Weights of a small GPT-style language model, trained from scratch on English Wikipedia: 2.01M parameters.
Each number is 128 + 32 x the weight over the matrix's rms, rounded and kept within 0 to 255. Layers, rows and columns count from 0.

# layer 4 MLP up, 512x128, rms 0.135, rows 148-200, columns 64-127
[[173 115 135 139  93 107 159 191 111 123 101 105 112  59 124 137 134 170 155 114 125 170 172 140 175 161 127 110 120 124 118 163 175 140 111 115 116  41 122 172 113 138 123 111  77 157  91 119 133 107 131 108 154  95 106 107 104 116 152 122  97 105 103  51]
 [159 117 102  95 129 112 107 171 158 191 120 163 142 107 144  46 122 120 145  87 136 131  84 132 130 144 125 102  95 121 100 106 153 154  60 166 172 160 169 138 164 138 135 155 116 153 163  99 119 170 236 137  92 135 139 146 113  66 138 134 115 117 152  78]
 [167 144 120 132 109  92 153 130 183 133 100  93  81 151 140 182 162 144  93 182  73 170 108 159 138 118  58 138 148 134  96  96 152 130 179 137 178 139 129 137 144 129 104 100 151 106 118 132 139  85  79 122 158 125  98  71 130 168 139 121 118 137 163  87]
 [171 114 132 187 114 126  70 120 136 138  92 121 101 170 126 111 130 119 147 151 129 118 103 180 123 128 156 120 154  88 135 139 121  76 140  87 102 128 143 147 144  88 128 160 165 124 150 149 138 112 137 161  59 116 155  64 141 146  95  97 151 111 163  85]
 [123 108 119 145 160 162  82  99 102 214 133 164 125 182 163 122 138 105 163 132 178 119 186 126 141 155 133 135  98 112 121 102 158 105 144 178 104 113  91  64 111 115 128 182 113 165 116 139 130 164 127  92 132 110  80 134 128 116 167 107 110 145 116 136]
 [126 111 133 122 114 128 112 138 105 188 102 128 117 187 127 175 115 115  69 123 119 142 151 140 187  50 204  91 117 128  86 136 106 111  96 175 155 121 146 108 106 165 146 186 101 199 104 180 155 132 122 151 179 191  84 113 112 148 107 127 130 131 108 111]
 [143  94 150 177 113 133  85 156 150 107 124  98 123  95  99  76 162 157 148 108  96 140 139 142 141 127 129  86 152 120 130 123  98 180 100  76 114 120 185 116 179 174 159 145 132 172 167 212 182  95 163 153 156 107  91 132 159 184 181 172 119 164  99 115]
 [ 83 131  88 154 131 147 166  95 147 164  96 152  94 147 151 103 120 125 114 173 142 135 138 164 154  95 131 161 220  83 107 153  82 166 158 115  99 122 122  78 153 144 143  77 115 121 122 150  88 149 129 158  78  62 144  81 150 142  97 155 178 123 168 128]
 [189 133 100 108 136  77 142 128  57 141  97 126 111 142 146  65 124 148 131 140  97 153 109 106  83 179 113 138 142 132 186 138 138 142 165 107 137 153 128  67 114 131 142 170 119 107  79 148 119 119 159 135 159 131 124 127  82 154  75 163 119 181 148 123]
 [173 162 141  86 130 166 143 116 123 172 148 111 183 122  94 128 124 103 143 179 105 151 158 160 115 115 101 152 120 125  82 157 126 162  35 147 132 135 104  41 116 135 113 108 121 149 118 161 138  79 105  89 144 126 131 109 201 102 130 157 159 147 133 105]
 [173  90 162  95  78 195  87 160 108 129  88 127 142 126 131 152 137  89 104 135 185 143 148 148 175  96 144 122 107 164 157 151 126 110 108  37 184 112 123  82 144 116  89 143  31 167  81 147 156 158 151 106 123  94  89  47 108 177 145 171  84 130 104  90]
 [144 145 137 165 161 110 144 140 142 156 104 130 157 151 142 101  55 133 160 120 145 124 171 176 168 149 127 115 105 141  69 122 128 134 157 155  98 126 113 100 169 120 125 177  98 109 153 113 149 163  58 117  53 152 130 108 180 130 112  79 146 147  92 126]
 [152 154 157 141 105 107  96 120 136  95 125  85 145 145 150 128 137 132 147 144 176 149 125 140 136  69  85 127 161 150 160  80 150 133 181 112 111 148 155  58 100 180 121 133  71 149 183 100 132 159  98 123 163 122  45 145 171 144  92 143  92  81 116 176]
 [115 102 146 134 107 147 130  98  95 133 115 160  58 139 142 154 120  80 166 134 137 133 148 154 125  93 208 166 141 138 178 181 147 115 129 116 158  69 164 119 124 157  97  59 108 142 128 130 156 152 139  86 148  96 136 165  77 126 109 118 112 108  79  58]
 [132 128 150 120 106 136 100 100 156 153 143  74 111 133 116 193 104  82  81 146 118 158 181 173 117 123 105 178 178 162 141 108 158 101 146 137 116 142  89 114 139 115 168 105 122  76 131  81 149 101 155  99 166 155 109 114 155  68 158 120 100 150  97  98]
 [145  84 129 131  57  63 120 113 108 184 102  85 150  68 112 120 163  89 152 116 114 128 208 105 116 141 142 134  78 154 170  86  93 103 173  75 103 123 171 157 150 172 204  73 157  89  58 164 113 140 158  94 168 117 135 169 126  77 100 108 130 130  76 114]
 [133 104 113 127  84 159 142 172  96  91 131 145 129 178 130 142 129 152  68 151 121  60 138 138 108 158 189 155  47 166 122  87 189 162 173 158 166 104 167 117  78 116 139 118  88 154 109 113 120 123  95  35  98 145 151 172  94 165 125 175 128 103 132 180]
 [149 137 135 148 151 110 117 139 124  76 202  78  82 188 127 119 120 130  80 134 198  87  80 120 158 120 158 113 101 123  62 130  72  62 138 155  95 140 111  50  61 164 112 166 101 118 101 150 128 155 184 108 164 105 110 140  77 112 127 132 139 182 194 175]
 [143 129 139 114 104 172 139  86 133 108 112  99 163  81 111 137  70 181  79 146 109 150 163 102 132 105 134 101 155 118 134 112 162 132 120 114 119 119 148 148 118 204 119 139 130 104 154 124 118 165 138 119 167 103 149 137 133 143 143 126  97 172  82 145]
 [169  80  83 178 172 181  69 150  88 121 132  98  64 149  87 204 162 127 171 114 143 120 121 179 107 118 128 154 121 155 177 152  81 134 123 106 149  71  87 134  82 180 119 123  56 147 152 171 150 163 115 111 157  51 201  91  99 109 111 210 104 141 133  99]
 [194 149 163 106 111 139 133 110 140  73 132 121 185 124 140 124 134 138 105 123 133 145 120 116 105 135  84  99 125 136  93 149 106 149 134 148 156  80 211  91 130 119 167 101 115 145 144  89 124 178 171 114 152 166  56  61 142 146 172 103 134 104 154 104]
 [145 145  95  60 115 109 149 115  86 135 173 156 147 145 105 156 157  98 125 165  94 162 126 100  92 129  78 121 157 136 138  96 149 115 138 124 136 156 173 151  82 137  85 165  90 123 132 171 163 142 175 124 112 135 140  83 173 207 127 163 142 169 125 155]
 [ 96 216 130 136 147 135 110  67 158 139 141 104 173 142 127 112 123 179 114  93 171 139  97 142 144 104  76  66 118 174 150 120 111  81 122 113 142 174 129 149 129 131 105 110  67 181 161 149 203  84  84  35 131 110  53  76 146 151  69 136  95 111  90 153]
 [126 122 126 142  83 164  99 183  90 155 114  73 183  88 125 133  84 106 146 131 214 136 127 178 112 151 145 144 128 146 123  82 112  71 162  87 148 129 103  98 139 133  54  97 136 153 122 131 133 118 144 172 142 142 125  86 165 152  88 136 136  79 139 119]
 [ 83 149 174 160  93 132 116 111  83 205 133 125 127 118 102 139 142 172 123 121 129 148 125 138 139 195 136  92 107 159 105 167  80 134 157  68 135 111 121 139 146  83 125 104 132 136 120 117 105 110 107 109 152 140 120 150 176 126  48 195 104 128  93 159]
 [130  85 131 133 175 129 135 108 137 110 117 124  95 108  98 133 115 152 174 151 105 119  91 100  76 138 106 151 164 118 144 126 134  84 186 125 149  91 114 150 131 168 161 103 126 149 136 169  64 161 201 140 144 102 139  83 100 141 123 115 100 116 125 121]
 [150 125  48 108 136 127 136 136 130  46 132 119 152 139  98 177 124 126 119 113 144  87 188 157 161 126 129 109  46 124 102  98 143 157 118 112 142 118 122  67 173 114 117 107  82 130 118 125 121  95 103 131 130 147 172 121  64 114 164 143 127 130 117 159]
 [108  99 107 126 161  96 165 160 118 127 116 100 146 132 131 157 148 141 131  77 161 123 107 128 146 119 172 148 105 104  97 146 115 195  49 154 107 129 169  72  73 124 145 146 103 137 172 133 128 159  62  93 116 147 135  65  94 122 151 133 127 164 128 149]
 [109 109 159  89 226 143 100  99 130 120 122 151 165  96 155 138 182 176 142 112  98 121  66  83 131  66 120 135 141 158 167 109 110  81 227 168 126 103 163 168 135 125 155 144 107 102 164  92 103 137 115  95 127 127 137 115 112 118 121 100 133 102  99 112]
 [186 131 191 125  84 177 163 135 210 138  96  81 152  85 108 115 140 159  90 195 106  84  97 152 114 156 155  98  90  90 140 114 143  94 168 176  79 128 155 113 181 120 155  82  92 129 144 112  91  85 161 106  83 122 123 113 117 114 103 165  68  82 157 132]
 [127 137  83 163 121 107 149 132 102  64  88 126  89  98 111 175 107 103 110 139 104  58 160 141 101  90  76 154 128 138 131  88 117  64 172 149 196  97 144 146 154 122 148  91 175 186  78 102 133 113 130 168 132 169 152 147 133 128 138  94 110 159 110 162]
 [166  67  96 165 133 170 164  64  79 140 157 165 116 139 134 136 142 181 111 189 165 135 135 167 100 117  93 119  98 123  97 149 135 106  90  93 116 112 154 163 172 154 123  85 155 141 136 179  78 187 128 155 138  96  94  94 159  98  89 147  94 122 141 121]
 [138  92 148 150  84  89  98 131 156 120 153 118 131 163 162 117 109 133 164 127 119 130 129 199 171 105 161 158 144   8 121 140 182 105 116  68 147  73 184 124 116 124 149 150 172 154  47  65 142 144 136 172  93  98  87 156 128 165 177 114 197  98  85  91]
 [ 73  54  97  86 150  97 102  29 164 131 189 130 215 111 148 146  97 134  86 159 154 148 126 116 112 109 106 172 165 173 161 149 108 106 151 123 111 185 152 165 143  80 147 149 122  97 116 175  89  99 162 156  98 104 113 117 127  79 165  94  66  91 163 113]
 [139  88 137 185 139 163 143 156 141 169 117 104 159 136 143 128  86 128 168 102 124  33 139 104 228 110  97 104  86 157 175 146 184 112 141  98 163 204 116 133 130 165 141 100 136 139 149 143 109 149 139 121 114 118  71 140 156 116 160 149  85 135 117 116]
 [136 102  99 136  92 163 119 106 145  92 159 105  77 106 111  96 143 178 134  79  93 136 114 140 197 212  96 119  87 138 114  82 160 102 176 126  67 134 151 152  97 160 151 164 115  67 121 108 110 101 157 127 148 138 125 150 159 118 120  52 141 100 165 141]
 [171 115 136  84 132 141 174 181 144 155 144 111 181 102 115 115 105 119 125 154 143 134 114 175 155 199 129 173  99 143 149 122 187 200 108 119 125  91 115 101 151 150 128 131  88 131 136 138 151 101 160 114 109  63  99 109 136 111  98 137 159 168 104 142]
 [ 81 157 116 130  94 151 116  39 153  96 105 115 101 134 173 103 117 157 111 142 133 155 127 115 125 144  92 180 149 170 119 128  96 117 131 158 152 131 149 121  54 121  97 128 152 131 120 170 144 121 156 117 141  64 107 126 147 152 209 138  76 145 143 139]
 [160 180 133 173 145 118 125 134  81 141  82 133 174 121 111 110  59 148 127 156 131 137 123  95 121  98 151 181 123  94  74 132 155 172 107 142 146  54 116 125 148 161 118  70 143 154  93 116 136 136 174 159 121 163  85 110 129 123  63  92 124 135 141 149]
 [181 148 154 140 107 117 182  77 128 129 130 148 112  88  99 172 132 101 157 184 128 163 189 149 165 129 130 131 185  76 138 120 101 103 173 160 140 137 133  79 100 125 112 184 128 139  90 166 110 127 136  66  81 135 155  97 169 128 132 160 125  96 102 121]
 [189 117 145 175 113  93 152 136  93 157 106  88 106 153  82 162 158 155  98 204 131 154 154 132 138 172 148 152 211  90 128 123 161 134 177 128 205 149  63  64 112  65 133 106  99 171 120 159 126  90 121  91 164 114 123 149 137 156 118 159 145  94 107 122]
 [ 96  94 160 182  91  96 116 128 134 116 178  98  96  60  98 147 140 147 160 139 114 147 107 112 153 145 114 171 109 121 138 163 155 149 152 125 113 117 135 163 135 143 143 133 101 182 114 105 113 118 148 143 134 141  77 153 128 112 113 116 131 164 143 152]
 [141 148 118 173  71 137  96  79  94  71 101 136  83 133 202 105 157 145 131  79 135 154 125 118 150  37 148 218 162 158  94  93  96  86 108 130  93 140 134 152 159 129 153  95 166 165 128  99 119  28 146  89 118 154  83 157 195  71 162 183 110  82 117 125]
 [104 105 165 179 108 170 129  90 168 166 162 106 166 148 111  90 132 169 107 125 125 139 157 163  91 136  87 136 145 141 114 118 144 123 126 106  89 168 161 139 154 120 133 120  76 135 147 184 119 121 134 126 149 114 130  80 116 127 135 108 101 175 110 106]
 [165 132 143  94 129 136 128 181  99 131 117  99 113 142  68 140 130 126 118 190 147 145  57 149 134 107 111 156 154 147 152 110 161 164 147 103 165 109 143 104 183 114 126 199 153 115  72 108  83 136 108 127 127  88  81 144 174  77 104 146 116 127 172 153]
 [125 130 188 129  80 122 175 136 156  94 103 112 162 101 135 103 160 178  99 156 152 163  99 120  86 120  78 159 143 117 141  57 165 152  83 151 147  93 153 140 192 117 154 135 125 131 151  92 150  83 163 120  95 115 118 139 101 125  82 122 116 204 148 121]
 [173 137 172 167 122 145 119 114 133 153 130  96 110 147 119 162 126 190 172 200 141 131 149 105  75 117 148 170 146 112 149  95  96 106 121 157 164  87 197 193 100 123 190 135 142  85 104 151 126 130 138 197 136 114 152 174  90  97 166 122 155 104 124 142]
 [191  77 162 170 146 160 136 133 135 115 129 125 138  95 139 149 112 116 110 152  86 139 151 127  96  95 135 126 116 116  74 126 145 123 136  54 161  96 139 114 151  63 138 167 124 138  81 123 206  97 103  82 106  87 127 187 121 102 165  98 151 115 119 178]
 [ 90 141 141 142 161  77 119 139 130 136 145 144 137  97 125 118 132 170 117 139 140 129 180  91 164  75 126 116 141 161 132 160 128 102 134 154 122 187 146 132  54 163 109 142  73 115 132 133 158 125  97 155  67 109 125 106 187 121  71 105 141 136 139 147]
 [115 115 119 142 137 109 134 105  69 143 152 194 131 164 141 158 106 124 150 177 108 127 129 124 126 114 105 129 103 132 113 180 152 115 143 119  96 183 109 124 110 102 151 151 139 149  55 146 161 151 188 181 130 137 114 115  69  95 140 229 175 161 159 142]
 [126 108 136 135  80 130 143 137 104  93 129 106  62  79  94 121 159 197 170 114 149 183 175 185 126 134 137 203 152 115 120 169 118  89  54 114  69 156 129 154 147 110 142 156 126  94  70  99 191 181 218  85 121 157 179 109 104 147 100 136 108 119 126  94]
 [ 70 161 116 132 129 112 138 135  69 140  86 115 153  87 149 126  99 164 100  74 132 108  94 102 106 184 110 149 159 125 149  72 129 130 144  89 100 163 168 102 145  89 106 153 124 142  92 146  94  77 117 109 136  73 114 162 116 130 155 106 118 139 162  94]
 [139 101 105 114 137 102 108 112 103 122 108 131 109 145 123 134 117 175 178 153 169 118 110 200 116 154 124 135  73 118  80 116 153 192 157 107  86 102 176  84  35 157 134 112 114  92 129 167 101  90 151 190 152  75 121 117 166 118  99 139 150 115 139  67]]
# layer 4 MLP down (transposed), 512x128, rms 0.123, rows 148-199, columns 64-127
[[171 152 171 153 113 155 112 144 162  98 175 115 126 109 122 119 201 136 131 152  95 123  78  38 168 102 165  86 133 140 122 141 139 190 161 173 112 114 137 128 134 133  85 128 179  93 116 127 200 122 139 160 129 172  85 129 114 116 107 219  99 122 170 159]
 [134  89 126 141 157  83 166 133 111  97 164  88 128 139  72 108 162 162 168 128 150 140 174 139 143 147 211 157  88  62 123 125 141 115 168 120  68 119  74 156 149 133 215  90 140  90 132 139  63 120 125 115 150  95 115 138  65 161 129 108  59 174 140  93]
 [118 179 111 133 103 119 122  95 145  63 151 149 141 135 127 132 100 148 121 142 145 195 184  93  74 172 126 172 134  74 125 145 120 100 136 120  94 122 145 141 114 138 152 112 140 113 134 146 125 181 158 135 170 129 146 117  99 157  94 154 104 127 127  79]
 [167  96 123 114 164 147 147  66  40 103 164 122 146  95  97 115 123 137 103 153 129 134 121  76  92 117 111  95  55 148 131 150 191 141 129 156 146 143 120  99 152 123  72 149 122 145 137 106 159 153 175  97 107 136 141 165 118 109 178 123 109 164 138 135]
 [ 93 125  89  89 108  98  79 165  83  77 107 177 123 137  96 132  97 150  94 162 113 192 126 136  85  87 149 121 158 129  99 155  81 130 112 109 127  86 130 112 189 114 118 119 103 157 163 158 131 100 154 101 169 133 147 153 142 139 200 126 131  97 139 118]
 [ 74 146 111 119 127  84 122 165 109 121 114 190  98 128 127  80 167  99 124 136 107 137 150 120 153 109 146 139 140 134  86  78  92 153 101 120 158 125 102 146 178  74 163 146 147  87 157 156 173 111 141 165 115 163 186  58 153 109 157 116 123 125 142 126]
 [223 139 152 136 156 170  92 146  99 158 119  80  96 138  96  58  99 127  94 163 148  87 142 159  76 165 142 167 164 142 143 169 188 149 120  75 102 121 135 139  70   0 149 130 152 201 109 153 133 124 133 129 104 135  89 139 140 115  83 103 163 159 176 167]
 [134 145 171 151 105 118 126 143 136 113 138 107 152 133  91 169 197 120 110 117  99 104 124  84 118 110  77  81 105 112 137 102 152  88 135 126 161 173 168 145 145  92 121 185 118 170 185  95 132  93 125 119 176 126 129 151 123  89 150 101  85 128 120 107]
 [ 92 117 148 141 232 110 164 115 108 143 122 111 108  95 109  76 205 113 106 136 119 165 166 139 108 123 145 158 139 132 149  62 164  89 107 102 100 154 164 130 114 125 176 135 110 155  93  95 141 115 117  74 124 179 141 150 101  85 119  93 120  46 104 127]
 [159 185 158 174 163 127 130 124 138 153 136 176 164 156 177 112 106 114 102  97 132 134 146 103 128 188 183 118 137  86 179 146 151 171 157 168 121  76 127 144 117 166 158 133 162 159 131 115 161 116 158 147 129 143 104 149 107  92 162 154 167 135 181 123]
 [ 90 117 193 133 152 155 162 139  61 176 133 153 120 122 136 136  58 136 151 110 149  88 129 139 123  58  87 160 125 104 106 114 153 118  69 144 170 110 156  90 190 147 100  97 135 114 109 137  90 105  76  80 128  97 114 131 112 138 151 144 136 179 132 115]
 [151  94 129 163 169 137 169 147 117 144 123  66  16 163 102  78 134 100 117 127 136 134 141 130 109 160 128 113 117  62 102 119 122 155 154  91 100  87 126 157 164 110  91 125 145 176 125 125 146  87  98 102 133 127  84 139 138  96  76 147 118  88 151  88]
 [138 147 129 112 116  80 132  80 106  63 140 138 108 129 118 144 129 143 107 148 154 181 119 131 154 108 156 158 170 199 126 159 142 192 180 149 151 136 104 199 170  71 169 187 155 127  95 137 135  97 161 142 152 151 171 166 110  73 111 134 128 163 118  91]
 [ 79 102 133 135 152  88 234 121 105 109 124 108 184 153 160 142 120 128 116 133  97 131 121 162 206 148 112 100 109 127 197 114  91 106 138 133 165 166 144 112 103 179 120 117 149 105 124 172 177 127 169  97 108 114 139 135 156 171  65 102 191 125 109 131]
 [113 145 119 117 140 171 191 173 120 129 120 149 136 119 161  65 149  99 121 124 193 134 148 128 113 111 161  81 130 152 162 180  98  69  38 101 121 168 184 121 115 136 116 117 119 108 133 166 129 116 139 143 119 137 130 153  71 122 127 102 198 106 181 108]
 [111 132 172 139 133 205 174 115 130 143 174 170 145 188 108 165  94 162 131 129 122  71 117 166 120  85 104 103 165 146 125 127 121 155  91 160 125 176 121  63  85 123  94 117 135  89 111 105 135 123 174 140  75 126 111  55 104 160 117  95 184  88 134 115]
 [ 77 143 198 124 136 121 122 164 107  85 145 163 118 105 156  74 199  58 146 183 207 127 107 127 179 100 121 152 122 184  86 140  81 165 160 118 188 158  56 103 102 152  97 102 111 146 108 128 167 164 142 143 140 148 118  95 109 108 106 120  42 177 125  89]
 [132 145 129 154 105 109  80 169 107 107 129 159 127 109  75  95 105  66  78 167 169 168 155 142 142 118 147 131 130 142 104 189  55 133  81 150 131 102 128 109 169 128 152 100  80 211  67  94 152 131 184  89  88 114 145 132 127 114 155 124  97 179  95  80]
 [157 138  92  53 120 139 115 122 106 134 100 168 140  85 122  77 161 129 127 139  86 109 100 101 118 152  95 126 161 184 106 104 114 156  87 129 132 178  40 140 133  86 139  74 189 184  79 160 101  77 166 142 124 127 126  92 187  84 103 121 127  59 163 161]
 [113 151 132 119 142 106 121  96 140 170  99 132 139 165 184 122 170 135 137 100 108 125 187 157 163 161 125 132 111 174  81 149 141 158 102 165  87 182 130  94 111  92  56 168 135 102 102 154 115 113 154  50  76 174  83 162 156 101 176  77 168 146 110 112]
 [143 145 121  39 101 131 103  94 129 116  71 189 107  94 119 144 164 111  95 145 116 123  95 129 109  81 180 107 104 119 161 166  80 161  99 225 145  91 135 168 138 169 110 186  86 134 112 142  78  88 137 156 106 239 112 126 137 168 181 111 141 130 150 106]
 [137 162 132 164 158 115 134 107 109  66 102 142 152 174 128 150 113  90  79 101 108  96 156 120 139 162 165 109 142 102  72  53 160 164  88 139 181 115 150 146 153  97 125  99  76 148 187 126 158 142 122 157 173 144 136 110 132 140 210 102 137  96 129 136]
 [155 128  97 128 218 103 121 166 168 191 131 129 118 160 115 213 134 143 105 135 192 111 150 112  52  86  87  90 157 117 139  84 143 180 168 110 127 161 136  97  99  98 109 126 120 171 127  60  73 114 151 136 147 127 120 112 129 106 125 139 153 152 140 189]
 [128 182 119 104 112 124 158  94 172 125 133 124 117 158 127 142 142 154 101 176 104  93  75  98 111 127 139 111 118 126 200 165 127 109  97 141 108 130 149 159 181 146 192 168 146  96 100 128 117  94  91 114 116 167 124 171 161 136 154 143 133 143 158 167]
 [139 166 132 123  82 148 140 152  81 138 107  71 137 196 109 180 160 184 124 123 140 147  57  46 107  86 146 118 214 175 127 104 102 150 158 131 128 141 141 132 109 108 106 163 101 132 144 130 160 138  54 137 146  51  98 133 193 113 123 106 114 157  92 126]
 [158 128 147  76 142 125 142 123 119 107 137 119 148 139 129  85 226 115 121 165 134 120 101 106 123 119 142  86 100 165 129 177 171 170 113 166 132  83 141 128 128 107  80 118 147  74 116 126 151 111  96 114 100 151 146 112  58 153  92 113 161 155 102 139]
 [114 114 158 129 153 135 113 165 127 127 135 174 130 140 126  73  96  94  97 192 139 111  43 190 138  72 100  93 102 168 141 166 123 124 154 152 150 143  95 124 158  78 125 143 132 108  82 160 140 126 154 165 155 177 145 136 147  64 136  80 171 181 158 190]
 [144  97  90  92 119 111 113 153 143 123 131 105 111  98 164 135 113 121 120 141 111 119 102 177 144 133 107 123  84 133 100 133 163  79 107 132 135 115 122 146 127 106 122 190 121 118 136 127 147 191 142 152 151 102 171 174 163  99  90 160 168  53 187 124]
 [201 167 168 128 161 104 126 155  98 137 110 152 103 115 128  92 126  86  76 127 156 126 129 139  87 129 170 136 125 181 202 130 154 152  86 119 118 106 100 148 147  91 111 145  80 131 130 106 102 138  85 103 166 164 143 150 180 103  89 131 114 141 164 100]
 [127 125 150 104 118 125  72 149 122 139 127 111 126 140 185  79 107  66 159  94 139 153 114 131 100 139 183 163  31 165 101 132 139 163  81 144 105 128 128 178 106 117 138 166 136 165 136 114 167 168 159  70  55 183 128  59 134  59 162  90 137  82  80  94]
 [143 111 160 109 156 146  78 128 178 123 138  89 159 131 154 145 125  99 115 144 149 162 126 100  67 162 166 107 149 126 120  95 164 117  43 123 108 154 144  85 175 147 117 126  73 133 226 112  94 115 110 137 174 146 118 119  71 116 105 159  85 111  94 164]
 [115 165 118 104 108 177 173 155 210 130 152 116  78  83 104  96 161 120 149 173 110 145 135 134 112 139  54 133  99  68  99 140 178 186 121 119 114 177  85  92 108  93 134 118 135  66 173 151 101 119  92 163 157 148 144 116 136 137 122 126 160 161 116 157]
 [ 98 125  86 134 156 159 194 143 119  91  86 135 174 118  68 134 140 154 147  62 146  45  70  87 170 116 128 152  99 127 165 126  80 152 105 165 117 177 124  93 151 149  90 121  93  96  94 147 136 106  89 112 103  74 102 167 112 118 120 140 186 150 117  96]
 [ 82 172 115 145 125  85 148 113 159 110  85 119  98 158  82 213 140 111 157  70 115 180 159 131 131 167 160 167 113 121 134 121  67 120 145 103 116  99 114 103 117 124 178 118 179 167 115 147 123 103 102 110 118 113  87 200 104 116 131  79 162 209  55 102]
 [137  92 131 135 148 136 144 174 166 180 129 114  98  87 155 143 149 198 134 125 144 120  86 105 167 102 109  86 106 174 148 150 103 132  78 158 156 148 125  87 137 141 146 103 120 162  79 144 141 197 159  97 166 124  97 106 119 136 114 144 151 111  51 132]
 [176 149 162 121 168 186 147 155 139 207 141 153 121 173 162 173 103 116 118 197 185  99 171 119  93  65 122 119 157 130 163 109  94 116  96 130 173 118 124  75 137  96  70  96 150 134 138 105 176 139 131 191 116 157 159  97 133 142 107 131 136 145  97 159]
 [104 135 118 126 153  93  96 107 148  68 136 145  89 119 143 151 126 155 175  91 162 131  85 139  92 115  83 196 161 182  94 106 138 124 134 132 101 131 117 152 168 163 118 116  71 135 133 100  94 126  85 112 147  91 152 131 114  81 150 148 131 139 126 139]
 [144 139 110 166 142 213 150  88 122 160 103 150 226 160 194 177 139 168 196 137 177 161 146 122 167  66 128 175 115 119 169  73  96 137  89 123 135 128 129 148 138 130 132 161 121  85 124 140 139  98 142 122 159 167 145 125 124 178  87  77 116 146 151  72]
 [ 91  91  96 125  79  86 148 117 150 184 129  85 142 128  92 121 135  97  97 154 129 130 140 162 102 112 170 141 121 110 128 140 123  91 128  70 118  72 123 107 144 182 142 144 139 135  92 179 140 123 130 142 113 134 107 114 109  46 152 118  50 138 146 145]
 [ 97  96 102 104 122 147 120 141 131  84 104  96 189 151 140  70 141 157 115  94 164  95 117 135 102  98  90 142  94 152 190 132 131 130 110 124  98 121 113  95 106  90 170 126 125 131 113 123 146  88 114 141 130 130 112 112 114 146 165  92 117 144 146 146]
 [143  92  75 136 152  88 137 133 164  88 109 130  91 126 146 119 177 110 130 140 171 116 165 135 131 113 200 151  99 140  90 128  96 110 141 148 135 180 143 144 114 138 148 153 130 178 140 139 157 141 127  94  45 134 168 126  96 106 152 130  89 154  88  74]
 [105 160 141 107 138  87  91 144 123 141 140 120 107 135 122 144 152 216 118 137  95 104 137 207  96 122 106 150 158 183 108  52 191 129  75 107  87 132 108 101 154 143 139 174 157 105 191 112 137  99 161 124 118 103 156 169 115 100  96 147 175 133  87 122]
 [130 190 175 150 104 147 122 102 122 162  85  59 184 142 193 132 173 122  96 162 123 137 124  88 133 118 153 192 110 122 141 129 160 109 171 107 159 136  89 228 166  68 120 160  74 165 141 143  99  36 122 131 179  82 124 113 100 103 126 143 215 112  85 140]
 [142 157 166 156 132 154 109  98  46 139 162 147 136 156 113 155 167 144 120 128 104 137 188  97 147 113  93 150 175  96 115  96 157 155 114 106 145 211 170 174 128 127 102 134 149 158 133 112 180  90 130 122  87  80 153 158  82 154 191 136 111 160 134 159]
 [152 137 145 148 129  89 124  43 143 174 109 139 107  70 128 198 144 193  95 109  94 121 162 121 130 125 169 121  99 166 137 146  88 130  96 140 113 116 188 139 101 137 151  93 127 121 110  90 140 230 139 140 121 111 143 190 146 144 203 156 107 138 121 120]
 [ 99 119  93 145 116 139 145 145  53 136 134 132 146 102 141 169  56 127 145 218 125 163 111 149  90 101 154 156  43  89  86 150  94 163 151 202 150  97 148 130 161 129 126 117 148  66 137 114  81 107 160  71 118  67 158 121  88 168 142 138  58  81 111 158]
 [123 168 107 192 140  79  59 139 160 105 124 126 182  84 156 101 124 186  94  93 144  76 173 146 127 136 103  83 128 154 105 103 143 160 101 111 162 204 168 121  98 144 119 155 109  73 169 125 141 127 135 113 170 144 118 137  77 178  94  73 140 102 134 139]
 [134 156 167  73 153 156 115  87 158 176 171 163 168 138  91 121 162 194 163 115 159 121 100 164  91 135 136 119 136 149 136 120 100 142 147 178  47 128 121 149 125 152  91 146 118 171 195  49 138 142 166 125 133 105 110 105 112 107  77 125 135  76 126 161]
 [130  55 150  88 136 126 161 148 110 113 151 112 124 164 112 120 146  47  59 135 103 127  72 134 146 136 124 113 124  83 143 125 119 168 119  74 120 129 139 137 163 117 163 155 153 101 116 104 104 121 131 153 137 128 153 140 162 119  86 146 111 127 125 112]
 [ 96 172 125  84 161  65  85  90 167 152 187 169 146 162  98  82 137 116 150 141 189 173 170 116  77 108 117  76 182 114 144 128  49 149 113 131 139  89 113  55 140 101 149 106 136  98  60 116 108 127 148  89 146 136 138 140 149 155 142 120 134 153  96 151]
 [ 89 142 113 147 166 145  78 123 113 129  74  93 125 122 163 177 170 118  70 133 142 126  51 173 118 182 149 118  83 148 128 108 129  64 140  96 154 133 156 128 120  96 126 106 107 140 127 114 106 224 154 148 152 114  67 164 171 108 144  45  45 126 125 185]
 [146 138 168 101 123 102 115 131 185 116 142 127  86 131 126 165 175  96 161 181 169 145 127 129  93 106 113 145 142 135  86 167 118 137 112 154 152 129  98 141 112 169 130 150 131 164 118 114 138 120 131 118 145 156  93 111 128 109 154 151 152 105 109 166]]